From a checkpoint of a small transformer trained on Wikipedia.
Size: 8 layers, width 768, 12 heads of 64 (4 for keys and values), MLP 2048 SwiGLU, vocabulary 32000, 99.5M parameters.
Training: 599M tokens, 4573 steps.
Each number is 500 + 25 x the weight over its row's rms, rounded and kept within 0 to 999. Layers, rows and columns count from 0. Numbers have three digits each. The size before them is the row's rms in percent of the matrix's.

# layer 3 MLP up, 2048x768, rms 0.0658, rows 19-35, columns 256-383
096:516508491497506481543554522516490460515506526525510517511492501509520526494447475490531448492511509524552532521462494512472529467474465475509510509522512515484527545497498481474503514523499511504520478502518498520458446465456545481533472497502517548468484499457539526477540512526484474501493495495528495474539476504513509452529558507492467528508486488529471504494514481500501460528472
119:490527547525522492488508490548506495521492513518521508510495513495464531495495472492483460498497490483499526443510517502520487470463471456490526497433527511481499523469465470477548520510500507510502514493503493487472453539558522452487487495520494560475478490489492484507487516493490516517517558445521477520489483532487533477504501492520491484475539470533462492521439507503495497491502
113:550524564501486470533458533488493501510518465495505521523527530495495516513531461483499471516517488511502506500487480545495510496523465403466481479534498507463490487486543490499456556498521461488452468460518505463491477504492486542504541502524484496522471462489496482456492535501521500525534457523519498485484486478456480528506498492452484511502526492541528491507492515515463512500536
099:480541541493486491533544500504531533525503509511523510486469469516529509499527460486490469564488495476490540491528522521504501501527474507477494499480474517500500480480463515529504485489491535524504476530499507535534481474459467484526526480488497513521440449455484464519457480514532487481507568467510487491477519504525461506491498506551521499510557528503535522478524476475500483521505
097:529479503478518521513502482514512491515527506534433521518488517463484560480495531514488528487570494516501491529513499506520524498527499488479505480488469491489482497496537516498502468505529483460504491516490517497494507485451496479469544571497470510533500448534474501542487507466449479544531511504565451498486449502483498518497496473480543486527537481465516488496450509506475514511546
097:492522514517482499526438511495522538500473484511494501494518489542478470511487496543532500507511512534509480454482456513460493495473549499520489495477546474525494477547508475500495488522538497522551468501509504514515499521468506523440546535512482490479510521459500501504518473503539461465481495463509510477497496514509487519517452466484529506451474482469498433492493528474474466505501
101:491467495495472476505524493546517533457546496501533496519463515488472459521530488522465479529465503512506489503470558537506515543466528527486516475516475516487508472484503537505525546454505477502547561575491547444514511518516480510512463444512507512545502471505506500501496508502490538481520467512485530528487484512475497503522508509499501452470523551524463484522480490509506514472501
104:499507494486498489550517463525469482548483482523532491522532516446467514515507466492482527474454476490472505519530508526504559526510494476518534496489519472519513495525516516514515503512482470455489502541466556473475511450476508484506494478526467502495494477490464446489487498552500498491470528474491518523525527509489418467535483510522539511534526517464501530497481455495493503482515
103:461509519496535464503498458495497511530487494488508489460513468488485503522550493500495480511478490506508508514465475510500496527518492479474506534491557522498458492567436542495515511503495510499491420515466506516475527498494482483477534478536505477494526473481503487476484472531485536490520467528508492499500500532522504508524506500524455532482545518480469500496505472519491461449479
097:463522467512541493532512490495498522525476538465493488504459519482462497458499494517521521509505492520494465511536475458504507492492446484487516463508516478505502497550472513503510516468483461473469500483501511476542510485494473490480451509499455499524510467519562469519485526511533491482472508480449507499489494496505525541499509513478524512503515491475491555517506507482540475483507
103:466532503467532491506483503539480509531515495521555514480522512495500439524510517497487478501486498477501526513491521482508525494534512515489508471516484499523453483445535505490474476504540513525498474515471530555525542495518469488495508541511492515484456512492495515509542527519486535565482500509477510544480473507517502489513500502527527466505479525525509443494560499511482510527476
109:499465524496518506533529523508558499531496483497471536507514497482494480505475467498441484497516508516509481464449486487542455491503487498511473552521529493509466500503474434531476583484510512498495486540514514525540501461472466518543484516492494490523522502510502477510519535524541493484496536462465509464479496461548480510543501498498503462448484492493503480479469507463530531463502
098:533499507484511514494487537503496517464487510525451482484550484464488506494489475467491481453477519495498540497477547507495466491544510478489505498469502550488506492507501566485488515512460459518503488458502490472473563510461496550522488468500511469476496521514481515516543483480479460496488488534519517457505474511482487503487537471490545512501471505515522482511507521492469544492476
097:527526489487474493496513499485490466474519507522529505518496495508481517499475523497512514488517507506528465473512547516512439482480490504426450515494507463513534534528497515508487500500475486552476500459506497543522501426481541497525480527519500520509537544476482466492505500531498528528513534495480480514539522449470494504484509489486480499495507429490472471515479525482481531475521
105:562514526478476563505496503497493456513495481530497496491492546533549451493504492480487478502557520490515466466492531504494543489532464505479478500473525487513518483496521548449478474514544515502490536526537476474509482498555515459504544513520497507510538516516518489511499522469534533493539508502474537535566526469483517516487508481492481521517495522494457469504498449486488547516514
098:485572487521504513514446497459506532477510495556533476493497478495498490557498528524552521514470503514503498459512530482484477494487521484475481526503492519498499501471567538503503537505481510543541473495532485458544522485512529515482476479482510524556506534533464538468518499486510497457513549469521506451506465496505487538488462517492472468505517529466501541489527516481525477488539
095:496483527469500530440438462519499470504500498533484493484488491518517489507492494518491521531536520471465489524512488489526511505518500452487527482476545469498488486524521470482526467511515494485505516503486507489510525489517455512519470500503443492469511528489457516525493475500458515495480467458438510496505510482497468497462449474469522488517513509501495521544505460477513501510485
# layer 3 MLP down (transposed), 2048x768, rms 0.0627, rows 19-35, columns 256-383
098:497454490500518518520491478488493518552509486530524537494520502546536473437517550510494534492524471510561509537515514454522534467516491513541468497489456497493516495505450516499501516491473498451494507519527510506502472497480504515501466532488467489514506545514514516484488500518481516519508459479529540495494501536523515470469488481502525518470483487528466495521467494502540468482512
100:474499520456537520501473473527532473477527523518468517500470492463511460428477473467463497500456500478536566516495512502521497483492560457525486517511517439477474503476494487492519485484483530545476484506446491535492473516568490504499461481483513543458511495482486517504446513503491506525565528444476497482531498474531571470496510502531460465456517515494497496470444488454497487476495
101:480504533464521488466495497522482456503486498505480537512504504481481522478484491502475472535537527468514531496504519485516542545503467486472510498525483473457469478478480521511501515517515432524527493501505489495455479552469502561482510487514515518526498488529503482500465492497478519507530475477496539472506495472485498485492514517467500471488523534524523502480456500532501459489497
101:517490529508530530485505510555497533520479490474546509535529503473517500483472464548494511480555492474501477502531487487464481513495522511501503453532470504524449467431537488525530519492479522514517509511515499517529523525485508487555504491531519502494495504500523553483520488477450533516515475521535514487495509479518482514514478491495502485485468510472519472559506468482473468479458
105:549493514508450511523505568520528487530475499497497584515457519505503545503495531539567493481502506478466478526492488520484492488493517482492505508513543478520506500496510534535531500506501489525510489495495519520493544544555519509489510519494486549493478526477506541489492515532468507520515519514476482467496455498495532529522447486486526471484525494489482537491507526466515494451528
100:514505557493451509502444459489459503485493457457520511497530525520519466515494536528523482483505469475472504471542517451493497543484490505453478484467505509506470494507500516518433481499530500536486533503486495480506490516523518534482477496483481486514491540480491469534510470471476486505511477488518541508489479492496504532499529522547489555479498525532507502494487521457488536467534
102:496494521490503494472521545506516484509490471491505492438513508453493496495568469484485467521488516452582501507489496515489471530454522508468500492536485539511501506495543484477501490473476484492477520502518532487479534540507499481466522473528492494552492495499502448501434491472515549515472495498459519513539517515542501448539525506500505511467535453482515522485526520470505523505495
100:566450490500515519508523496500524536493490471478525480498486491539520501494558482521555451517471508494514489498498488484494536492499478540484469511503524509490473488451478513499480498522509515516515507507510494472511492538532514508504486533530518494531475500506511555535462520486499526517485506512510455493497521480504542502489493480454467493462492482508490522531486501494498474504510
099:494499503488492501508550459503471493534504473456511509491502510480473530515511502515459479524451523544464499471548495491480512560524455505507506553490500496505485491489480469491486510502516464538479461492557527488473473454530530509509494529552481500526486484488538491523497470498507506553478521493492514523468501527488479540549465486492526531446513516490502506495498479525497478465470
100:516528474517519523428521470502477513503486510479475513509486509476483487485498542557483484506512528536490510449481477477480473478489490517479471503472496509464444483529539494561523489465517493490490519475497443510499493456508485482468475501518527469521506530489518517500480492468530510495530520477494551488513517503571503499497512488526513499497456458528557501548527500484489499508507
100:500479529474490483484525469511534483531475470509479522457501492514489533512519511524499508539502488477497487537451506481493510510482516535521495529498495499519542533527546530509508539503502473494512520499489500516518517490517475521497489492531523500490530509526558532495529508495522536527470487547488477508488489549519496432496478493474475500495563542515530516512473522496472478517450
104:502542547480496466492510517582508500480496487485474513520493509508486491486530510514478519452513471442498507519541489478500498481514478496495493509546515491491486481480488502497473515489495482520532508511504515500520550472465468478502495490530509462508491527478543528473503503511491518466535463503441496470469496506512492532539509458482512529492504525484496494532525491451484502509493
099:529481515492563490544454511502556484506517509487497481534495477477526523488516487511513518519470507508505486544526542514493486503529510499469506518510527511478525487486531555538513488452457502458546538488519490497530491542510521470476526474481487493474533482458509537517491503446520502457496471516477454485497507505475488478514509544496508479507517496529472501495500512514514533501516
096:494498473515526528495499496514512531524492477477472537480512523530491490488510485463484480536514466544489476484491484468509514501482475474455497462545501515479446506539496502506510508483487510516518511486505452517496465503524496499489489521502561486497500489535486497507473496467484435508491497467511500493520486512529506480499516548510500494520441522469527534504513514494466523531495
101:494499492474482460499517517477474508500479497503515517506515472507524511499486500477510489511508494468510524511546495536487474545495467444439472475502492475481492448465523474527469496528498483537505515497522503510494530541498513550499501506495480446466485503473498518505521505512484492525452503475498491511507519522459498516515503506493482510496501517536508521477458470530502495457485
101:466500486478466473530493507522543533500501514517510510561487476498513472546488500525496490432482475512486501454488493515509473493531509500495508492481467469509497453539506524468477499512507522522475505521491524461520550474486509496493499500512477524500464491475471520468487506487494495488476522518491486511515508504461465505501458473493521454519501490552527465526475509427523536510494
098:528502523497488477521508501508528489494486521543469506511473463504487527475543486502458493457500491523450450506495523487524544481524497501512478497518487485441523504483502509477478499505541543482525445542492480510497477503449532461540496455517499487522515516519468519480502506504495525506458486538534520503536465504516496550499484514439447491446507468502487521465517543501478553491509
# layer 3 MLP gate, 2048x768, rms 0.0656, rows 20-36, columns 256-383
105:530532502461524499493493495470475482492534560520499491495516492506478459494524510478462523483487500521459493509509520507471536512543513459542502503531528481500451494469493513519514505488477458498459487539546527475512499488538518560511488500483504542511499506458537517533502493449539511517484484522480474498460519487536484504518498514450449505524529526490553476456482505516536494513484
109:529432533531478511494470470510499507525486524507517521524536504515494470517515533475483487492520536468526516507459527510508513460524529483502512475477520498495501493539524505492440488483509506521507495474528506484480551495511457510507511518486507515528504485472507510504548484502467488509522496447519480515460504508449498460490496510496501506525523496525545456465528508512475515457489
092:453468541522491531507507549467477482484521487489488481512492514501490504512464505515562458533505504501524460483511597504532490557493519506449501455531498523490495515529512513470510505520460501499477497528531471529520542530490511491472542520474500518498538472460483512496512522526539534540525479501508480527520526486431514527491517536483501492533509514498497471479525486470455475496492
099:472532475504497494502462493471490471465511520536490500505545513499509517520517536490504505508519530496510489525489495496468472480515469509494525472542464491479487480483510502554520459480529474516494534451484512498488512492533518510512514541508531486492489519517490495502521471469473453447547504479508487502499509531504518533484491440474525537512498504481498454501469512516511480549506
091:513509505510492533515488451515502489522510546463503496479484491486468471434503522505509494480498513472509524516513503497575483527477506471469496521493515563509499482491534523508510518502487476504461475488508482500511504463533516534529480504483475493493449490469515478512511481495535470489495475504488511483498462486487473550455502530505480520527554515511465476471502491510515511462507
101:448522465495469457507511475477476465495487499472505491484488470489521526519495471527482480460484534497484507511504537490520521487510492508471486456479517517468489462511500493536463476518468518478531476460502485476494532519481487507517499501502493472489483483480539511419511495479507535472528484497518525507513477547526489506529499538517514558500493525521521497484511510514536490485440
105:479493482463508510505529500468447474505491511517499509504518541528515503527505485455488493505488526499493477466448520523512517535511539474556555496513473487513523476488498519541508484481507418488495488538477490475507490467532510468517519451503491516500512499473468481461511503511518527512463505471532541511463486525501486477510494474514545478506535532503501492517466498507484501505475
103:494500497513478481488479528538492521464457534507495476520501491503484497484503495493571475516518480459476488544508460564493492487503538536457465490519503515484520572468472517532478518518526509515475537513521484495490497522548518514518500506508467509512498510480477478473478527472510514473510485525508508473498489471462511469476506505507514472506469475552485453503513480494504515475516
100:490511495479483541469479508504523519483473480473446445465509503470504493544551508486537528497487482491502470498469476509512452519457505529458505514481487521545511505482501510502512542500503500522465532478505462520528447471483487557478474497510518483552537497488498482492485478505499448527505461511510486461514477462498513578541506503541466493483499522440478513509523537523531489447504
099:490538448515484548531473521474497529474521514528528490548483511484488455524481572494508499480528526494491518506527486490509516511470494521464487505528473478482550471479531468473480495530495482490504504497537547482503506501475537526490542464491492518514495473486542496497477504469495488502524542510524482481538523539475520511534504495471511540469536457486478526511530524476473523514484
102:489497516514474504518504460549495515505510522487571545473471486485483480519497501518530513553515535492477530474487485557484459486492521480520520427517513537494498475487511500481500469555485452464514496451488528493512518509476508519490492498531524553497493507513497476497518500485542567487509456534542506538499497544480540475496517528520512515550500505525491488490492516486462463471491
101:486493497498453474517505449510432490499478536513493478513489477504511475495532525500510518480479496476504484560532522515533509466479509529497491522506470506486504504496522474433532524518524503516441510500487513490521481526512563524496469520474463508495459521480514513511497512507531515494515523468505452504454504478509509539448506478489470480499502485454485491458477479486475498492475
099:513478517517548506515507521534510497502495511505536448516530476554495516504516512515489491542500477498503502502530477435497498492505490448546504491492463506480455480527482490487520455496532522500511535495543499505479476498469472490539503508497484483504498538487495481488520511520524506516503502503504517494513519497523466512483520510503479505480511541512472508514526482484459496542469
100:544494518501480485465493502466492528521466463464487540513486476501514516564484482493483478474506514498510478480503456515520510497483513519462512512526487484479507494504505508520503540502531481447488505498468512495479485481481511521510539508468483486476490519555509495509496532509464447511504517485505495489529496498490498459486538534492529539492505487504521526530505518510481507501492
097:457526492484484509482493545495526531496506492467543469507505532516500512520485454519496512486492510512481513537568490520472520464493489507499468486506490506476496473498491513461501495491535518487532526518522531498489526471507477487518506484486461491485506505476505448484514511463494474460478505469530503501491530474550513492495494505510479531484527513539514445483522501516504514494477
100:508535477507504464507489510479498545482487479478480500498476474528548521506540435488459498523526488479483493516482534491531502498489513497478489514525453522497514460522483487471519515535472485519497494500526516489512516541528538491525463455453498484503505494500490485474471516523498552504494529483485490493504463503486493530514507535530474475530493495503496486490521520493478462499490
100:517517503508477540523546467493515523486514505456429476487490540511502440488528476502536458475493522510506504489497485477516468513536559521517488515464514514498458482492494496476513481495471497485520493507498449534466488454480516531458496506490471475494503524517481492497537481477506533473454506522495473536487467503474501468525505477550512496511512530524487538553483496489499513532498